From a checkpoint of a small transformer trained on Wikipedia: width 320.
Each number is 500 + 25 x the weight over its row's rms, rounded and kept within 0 to 999. Layers, rows and columns count from 0. Numbers have three digits each. The size before them is the row's rms in percent of the matrix's.

# layer 3 MLP down (transposed), 640x320, rms 0.0969, rows 448-468, columns 160-319
100:515457513503505503489513458496560462509473501535532499483481533518473528511487498518515489542499503469496459478458473516482525450507518503500507471506511505503530529527489510537516498515512527519483555511490551474484571512488520510511515485492469475473509506471519501508511515513522458503530446499446484489556492487498510472493503499536463507535478522513477480466509541470507497457492475502496502484529502530523539491486498507515479450517469508470519493499522503512454524533476483
088:501492501526477509482469479495481481481530546498451493470491443453480504487512486503465533467538450505515482533491483467456508494546493511535507492496468465468513471433503487535521472477525479496501483431495504511505487456525525548511545488504528492484496510498507517477499492502483494449485516515500486543487500512515466482505513564501452518479493476515569503487479494461469480506517499483534489533505515455496541517517506477500490487518499476489448528529520483515527488514497503
098:528508509502490473494492478475478514517487487505502494467530502486481514508513526504494525457548510528514488469491514448515529497491516528488513556460519521505522511498483480553478447567493511506490512497526500521491554519526527489491530502528521518474463498514502483531563544556474458488525506495521501546461500490482532518506516510475491501517460490482509507497500477481513521502497501530499490525553456475499545516511501491524481493490492517506459490535506502522530558508465494
099:494499436489493551483475505485509467547481488515487493462528521519515487480525460475515475497480549507489464517499500515564468484497511478491488496501492476491530507511502510506511468541477555539467492469514495485484516467474491495432501546481459547468463489489522507491481492508466518530554476499522492493496492489528493535530474495553531485447522472491507473453503518538472474518520488509479497520532471493567501436530497464475499545462515503518510512508502434517508486512457485
101:508490526523542543512525526490492517489494491507461482475485523464535499462539488511492585481512473488463478507504502520511479503484495470543495515501535492480506477507499497513509504549492481480453511463477485469490496474482479448502545466478483492492512480537527481496510463462476542472512498490445494522532504525506512531484541517519515509478478513498530495457513480503497473492534525503551494463518512517533484481517519487499490533522500505454504498464482506487490510520514516
096:476519496517486477493534554529504450478500497504501496527501494483506521484500494513535493476485512466500535483501516538488558506492478483501523475494497512497477520514492491504517490491501512517487521486465527508475493510458499528486464532503476536455455501482512493515516483516497469534505511473505537490458536543512472457494508497511506487483480515491521489515469497510508492492471537504456509473478534468536502541503470501453532509485510501492517513543539505504442481525515510
098:484472467488516502524494503454479478516511456474533509480460481517483489515559468476491512489511464463518483504546542487491472501514492483485535557477486563463533482451497477520503495519490515528470492542490505528507493449466481509502471538526486492482491507488465531473478521437467453494504517546523487507529481501502516506483470488473448433446584489544518512538520525440509471486471479519484476523495538456492483525507502426476479531466470522512492506513498500535491525507496519
105:516476470453471506542504517502501495489525521547506490449528481504492492523525472506505470519486468520487518474509528532508477501508467523509547496477539534500492502528484498504481489523494480518534503493479485473497475484497496514490488527558490488464502494480495453519462430519484463524511502489503526546519500488451543515445519479521525498518511513511514503538508519478498446500516484542548475518478516466504509488484487511500507500516495492486534477521466521515445510494494481
100:499527541511456493517462469526501503453497536489527483486488511493524553533513464509451508484465507488507500518493520450508480476484500480500461493465490563505490507538489505509462512530512481509497537544493520515488468459511517471480470521459494526522457524491500491495526488505517504504492499511462474506469515503498533498436467504499457543469530519482503566491477471468508525512509527509500489467546486476495488494492485485467529461526495502466508503450489556513487472455548494
087:514479516505470497520524530487518531509549467506542533495512508501518492509475523501493511483477474518558510510494457532531522505489516541506501529503509496529462533506490514505461574515497514488537564538499496496453494514496535521513499483512544481461503478522489533479504519487515499501514517520548545491478515498530464499496510493475544526481486544477488443532472498540489517518511503526524528507524506507483509506480540544493468510486489560534502477511506536460512550457560518
099:480496499528467528483519479489470503499497499536527472479518459466467490492514465594482442472490496504471499492525490493487489482500486490488489493501519534456524497493498504495497535467541516504475481462486539534488535513438497471517463506501543515492441475489514482460515518505462486526498542515487496484493475473483504508496539474459502519513478527510469510497473507505502493530492472494528506524452498509486478546546519529503554507484452467504494508478512467526472505472503513
097:505531502497486515509516476492477493511533516517494494510498480493510493498536566503501469496484474463506490464520450511540498480496509472493514490510468474472518512572529525473533495450473499514487533540470484500529512468541489513494514523520470519474495504461485495493537494493534491532484498469518536496492493521502475501471517500515548545520502520533540525500502536537556494534480504556478468515483538514483504471552525509489500460455517495519499537505502494486528486465484530
101:463493469486475513503546487516501540484454483510474532495469530533503568451523538540478509491508490535530526518525500455522446500506492494490482479483490476501485501513462505480513557470518500522508472534525471468516485459488501514505479517515536466500491504505532486474503483486472472510502479544507501460525501488498513502503479518462516499510517468527509518492473516489529480471494524472514453515498540491499529550456494514516534468516491539482517508452498554464472505498453493
093:495495523522499472525487462466474481481524522495491515531518525514522498511526536422467441557506529498485479499502501524494468492465527524468476499538526499517461457515491538536515503539493481496489482486523464501508481496519503456528544471473529498490550486551509490497478516495544497506496490456506508488506524526495530512552519538517486487461451484482507516470515489491508478488461497519543561471512495481506496485498543492514507482547524527521520523487519470495498488519535472
105:510509506526483473503501484429512468508469469483503498487472521498540509531524511511470511506477507548494447505523502514476476505515471513514496481532515508486537513507436508539526496499481501482479507493477456501484489537538476470480548467539452508492558501512497492461445507465543456488509492525460485549539470536459504458500479493503510530482495497507491520482500498500467521515491538543491523448483522502486514503446501517498530466492499494499503480509498528487466482498514507
104:545482493510539486514462512510515484512507507511529542514486515510505477508495510486493506517513516487498470523476472495480543476510534502511451447529485475488526488504530539534479501536517523468509481516514529489472487522530492528480544463451486529489491464524494474511504496474510473478526474454482530479470507519502528505499495529522477504572485489477508513457504503488485516505497472467455457505537501507497527441482501479501463467492516521485544484527489493543492518498520513
114:469545519498493487493501503522499483532527452468550526557469466496497501483460520479463464490497505501488505484482537533511452528455490482499504502504497495478474507502503498487504476446481496485518482541518459505478457525504507504505453529523513459512480457471503443534493508462536483465505505496472514487472482542481518502556506499522475526507455475493501518511505509505526442487525517493520473459527519488493488525480503539476548508548495528495518490455515476495447481485478499
104:506460528501463482519508514515479524523456500478477493499508490503521472516457536495505489472506555486497548537497539522546541471495487554486513497534518499504468536507541485469492498516498479497513533514518490501507511489488491497483471448526460515455552497549490520491448542491508505532479493453505483490441481485525471484473472475534502547513496529486533506489471523497507505531547500509525528499496469497500481528483505470502523494512505493528498501452495479459463480497518503
095:515513494494508533498494465489491511468512541499536505493500513469513505531460488506516481509527541477526553436520463508549461527518488493480484477514445498516505516471527469475518475487491474485534505528500455516472517471538500458456484513524485458452535507515514491493512484514503516493479553488481496500480511514495468532524503504513502498459464497511531483474539519506539538505509513532468528479452482496531559466553516515467508489532503569484514521492493462490480476547492493
090:573510462512470470519494518535479521465498499528516485499500477501540478524491500495524507511525510493576507487499507452515516517502498506530515472520532474488564515488513480510472516500490545481468501487506523485505502493472573479510463467553503504486511528477520507504470504489508481552493518496495509495504501525507547543484482494505549499499518494477487506477505479495500529496498508537473479552483486496484521469511482496512560529470518541518527471497528512518486490494484467
091:474505500505515517447513543469512511518478502528469451515504487511510495530511501494520509509452519519537410477524527503438487487540488483480568541530508493554496497521504475509478520478519565503527534467527522458560451453492471482496490528513456495488492539516502507442485508525486467520461476535503498509477521437511514482499472537499516503480507517485488487457479476483462476466490504463525502468480498520532466515513470489493502501509450479509500502516492517497505520506482470
# layer 3 MLP up, 640x320, rms 0.0966, rows 449-468, columns 160-319
082:509516511497514467453537454517511535530504502506501461476505529516502490487509503516502493513467510526470461502525505474481503466535478524584513487542425494529512491529516494504482460458491507479495485506479479509514478542431463525502506469521518486476558554476524472524558553520474533526514527519500483501490486532536472504519483517481508481471471497528474526528517482501511510449461482490510517494535498494504474474482487490544516514506507484476462505506462512541491569468498492
096:514464506540468517478476512564491462524494499478516484511486507458527490503485474510497471498470460517480486484518524529525476562495479516468498475479492463488492519531475518472517540474534459465497485487503458554557527512522454490479512502426506470478538467506511527531439483491540502522500517489530541510506475501512494475502453528511498517502551504498480504527511466538498500484496508505505532473511508456496470525442477543509501485516509530485507458503475487473484505522530474
095:456577471496525519542504502478490516467520498497528483503508496509486536510488534522512503522503473516548454501520541482494501538497486514484525505474497534495489478535485542471531467432490494516538547508507548497500486482515506491440468529528496451537503508507528507499464508482517538516547551443508470499523481493514484514538489499510490500475482494536482535469504500511478512525495529424543487509484544527487477510517516504489495526487502478496530523478452509494491516461475496
136:532451531478490507522545488509493494481475495436511506539544514529468457502474498505493485496527486495521523529541498513537509482454533519502493503458510514516481514531486490468478518456491530486507445473493473525492519516520475503471477493481536521487480517539476477534490523492519537463491473449495502493500534512515478519502517522507507495488487489521511494528476510484509491479517517526490582464522493496464520517492474496479476535536489534467498502502499434525506500506490513
101:479498517536483479519483502539496501488479486507505505474517465509516512505490524482458520540490537528534547486502514516515493514514501460504477532499494540505504516479492498535541493497517486465516507527488519518540522469533543485499473506458489477513479496497523539493495498464512541501525502492519517489514533494494465486494533514507477479512483497499481457480424528480473469517486498468495520533480507501474487509543532479523481465499509486515497526516497482493478462460456494
101:523488543491467488527497500507509539494533500457524481511462477511463474469535525459492514465502504508506525499511480524515469528533478459512466510481509547506493513528505493454531499502482484491508474532468514561463504527494452481501446469500540541462520515516482458514493501448478459475498500496497542516515491461488464525531498496491519479500505490497533468476462518533508479503493501481499503505490492500480466533579498444464482518460537482502521533497499448478520501473484450
087:488504511462473501564491525498483566525501510477500566505480500531547475522479511523503510493490508541495521448515478523521518498499472477501508516467516489525468505489474540492454539562468491470451541475517505480464509510499487520520494497469510524509450462487501501514496523496475481501480506548482455515492515502528528497461521490548513472530555489497548495488512507490520520512542481509472492474498535502499486475531475520523499505531503497511522475496514459544505486495483486
104:453498519501505505474515522517574499475496505498537484489490500488467472450480496524471508481509554555486475468521494504507500464524483472493492452471509505506513516499464514510506476477459535525529506499475503475484448487497520447481457496517525510490490510483484513537503504491507494481530478524500519483518475538496493447515497477505561532481506528473528500516520497547476547521493469551480511505483578481494525521479466465514491496509502517465520558498481526485501495504432495
097:523478487470475512486502472470529509480502536500504527504523510496499569489545475481517475482505470521509487500457492504463485506463488461498467481505459474478467541492534484551544484464536488524487506479491519526543485487526487483549489533504495510528448489483536458489530510530460532533504509516491472467485534517487504485512500484508498515480500481541502549478472520502508543515507532521484521472490521487567477480475481467442505470511542505486560534473478514513476457564459494
092:447513480476514465511492484442513466463489464488470465495487528539467473527490491454528524510542526504517544497514495484527496516528493488542494477496500459494513452516473479478490471534458496523553534472494457484520496494486480497487493485511503505469499519534508510519488508509518527490503465469504542507504522500536523473470468433531476434490555520480485514497518484462471491507473548495509511468494499521558481489509503490490480486485514513516480521527534465521534530505498525
098:520514532491516513476507496451485506481510513463489500529469488478533540505507473440492530512503518460493532534515553483485489530507534507500488527524518529529470464496481474447472510491465491517503494517470513484513456519514499473498498502469527506518518506522488475486503499543507498498492535528500509496517508516500497512527493529498524488479453486492501456459501437485482482508498514497542510481527472489508509519490520499520480483550553526495518546472523496486497499486449482
105:499529517522513487514503504566508541528518516501506525516499483437466474481506531451539487495511511508546507503448497503514555478534509512528529523468514478501489482463534503490499528526490485540452556453471479503531505517492525502503478465495470487519478524524561481516519489485428531538507495449501529511508527510496523511475535511561482529472481473503540510503526473482519493510510486507531454486520500464528499505507512469513473473494506496525514477532564486474511504518476515
102:463530439518519526510517502487536501489489495498497540540514475516488485554493464553534512529499513501525530523509487457508484477555457484462518519462455486487507540504472512480499490485533498463527527514498541511503497531507463538481489513533461488520448514458453511523497469495496501501487493530516498474510497552561480469428455495509462506558512480488511478540508516516487477508482489494497477521515524522501506473504518516478527526500471493466461457484509500516490520516475529
103:511535537526511503463519507536505502497516470514501519481522530498446520510516539485491535481503537469494518498506494494477435474514500506498490498477466457497492522502485506502538507499478518462503495501498509527499487515470525524518482479491518471455520498504483507483552529488474517473506496508497490479503556438440503464498540463512486485521505518495468501528468496532523457519488496454514466538519494543481458509565477528479500524485459544500507490500526539480556493481474505
115:533488513503488498511485482425514511522527484462521515535501506486465515492503482495487509501508505539456508538525504476495489535526494532520486486551463502465508487485523533494482485459497524454480464513502518467523537517530514524477465488497479480541481509492547510501534482500554473486505514506504499486505495519500481453538479502540477517505476537511484487512466498473553485540498500506533475552517541526479443515487556495489486458502483488465545465548474477505530489497489513
111:477519554503471511489491520494500460511477467495493468524504501517511545484480468494477501498522471525485548495511447462533464465483515500503543539518508549543498518488499475525525538493472525498481503472535485482486514475498526520498531493533524552498446540461477468452473546519503454516477445519503493514466466530490523497478496471495524518520505491478506513484502520516492508503521523511507504472505493498559540532490492546506506503517477514518518510493506494437485483488480502
119:498496509497466539471487477537478529489483484532498502463501498505489524491480492506450499507482514577510515494502495518502447552511507494508449457496469442503479492471513423487525507520453476496488491502528514522528535451484508512475462483454540544515483518513511519490502539500501463517516529496491505510543514476515478462503514544468497483497449471492499476527506501533496485495527545477497502518539501539486501501480436452534477508488529510464540484487536497506490514510473540
102:477514447498466504493505485510510458508505502454501495492485534526485476497498485544533484469501490501485497512543504517508495509465485494494522543487512516501545480478505498512549486454502478498521477523457448470517502478496525504545531542501526505470469509497539500502514523464499532515501511518514507487511524492522552489508479512537487490509481496490492512526522463529518508541538466518486477475479506493514552491473456468499534527519508492502517519504465499507570503516459484
099:477517469480497541527493498480466501554570493466452537504520500499494514479515501491484489469498470487450501499502475548502496464478556501465457512508475484462492493557519466490509459482515541457480509504504521509548503507508456483511483523439515509532506544528536493494504540481475550515495501460501466520515517500496498498538525501527497515496477458460494540512517466528527514471477509464494515474477451486504470503517480474534536508467544526501488464523537506464467465491505484
099:534515493513506498491492496519486524499537489481519505478484470533474494476527527529507507506470501544473523514478462499521525515470508496549462484476441504522517449480487502545499490470540479475498463526522500517507528535489506494514501494473530520506489505509517547483502498551489469503540511461564489500475450536477540555518530504489479507504498503501500473546485488508556540497499503464467526490499488511478477474471506482559506448488538505453560436487494516506491511479519496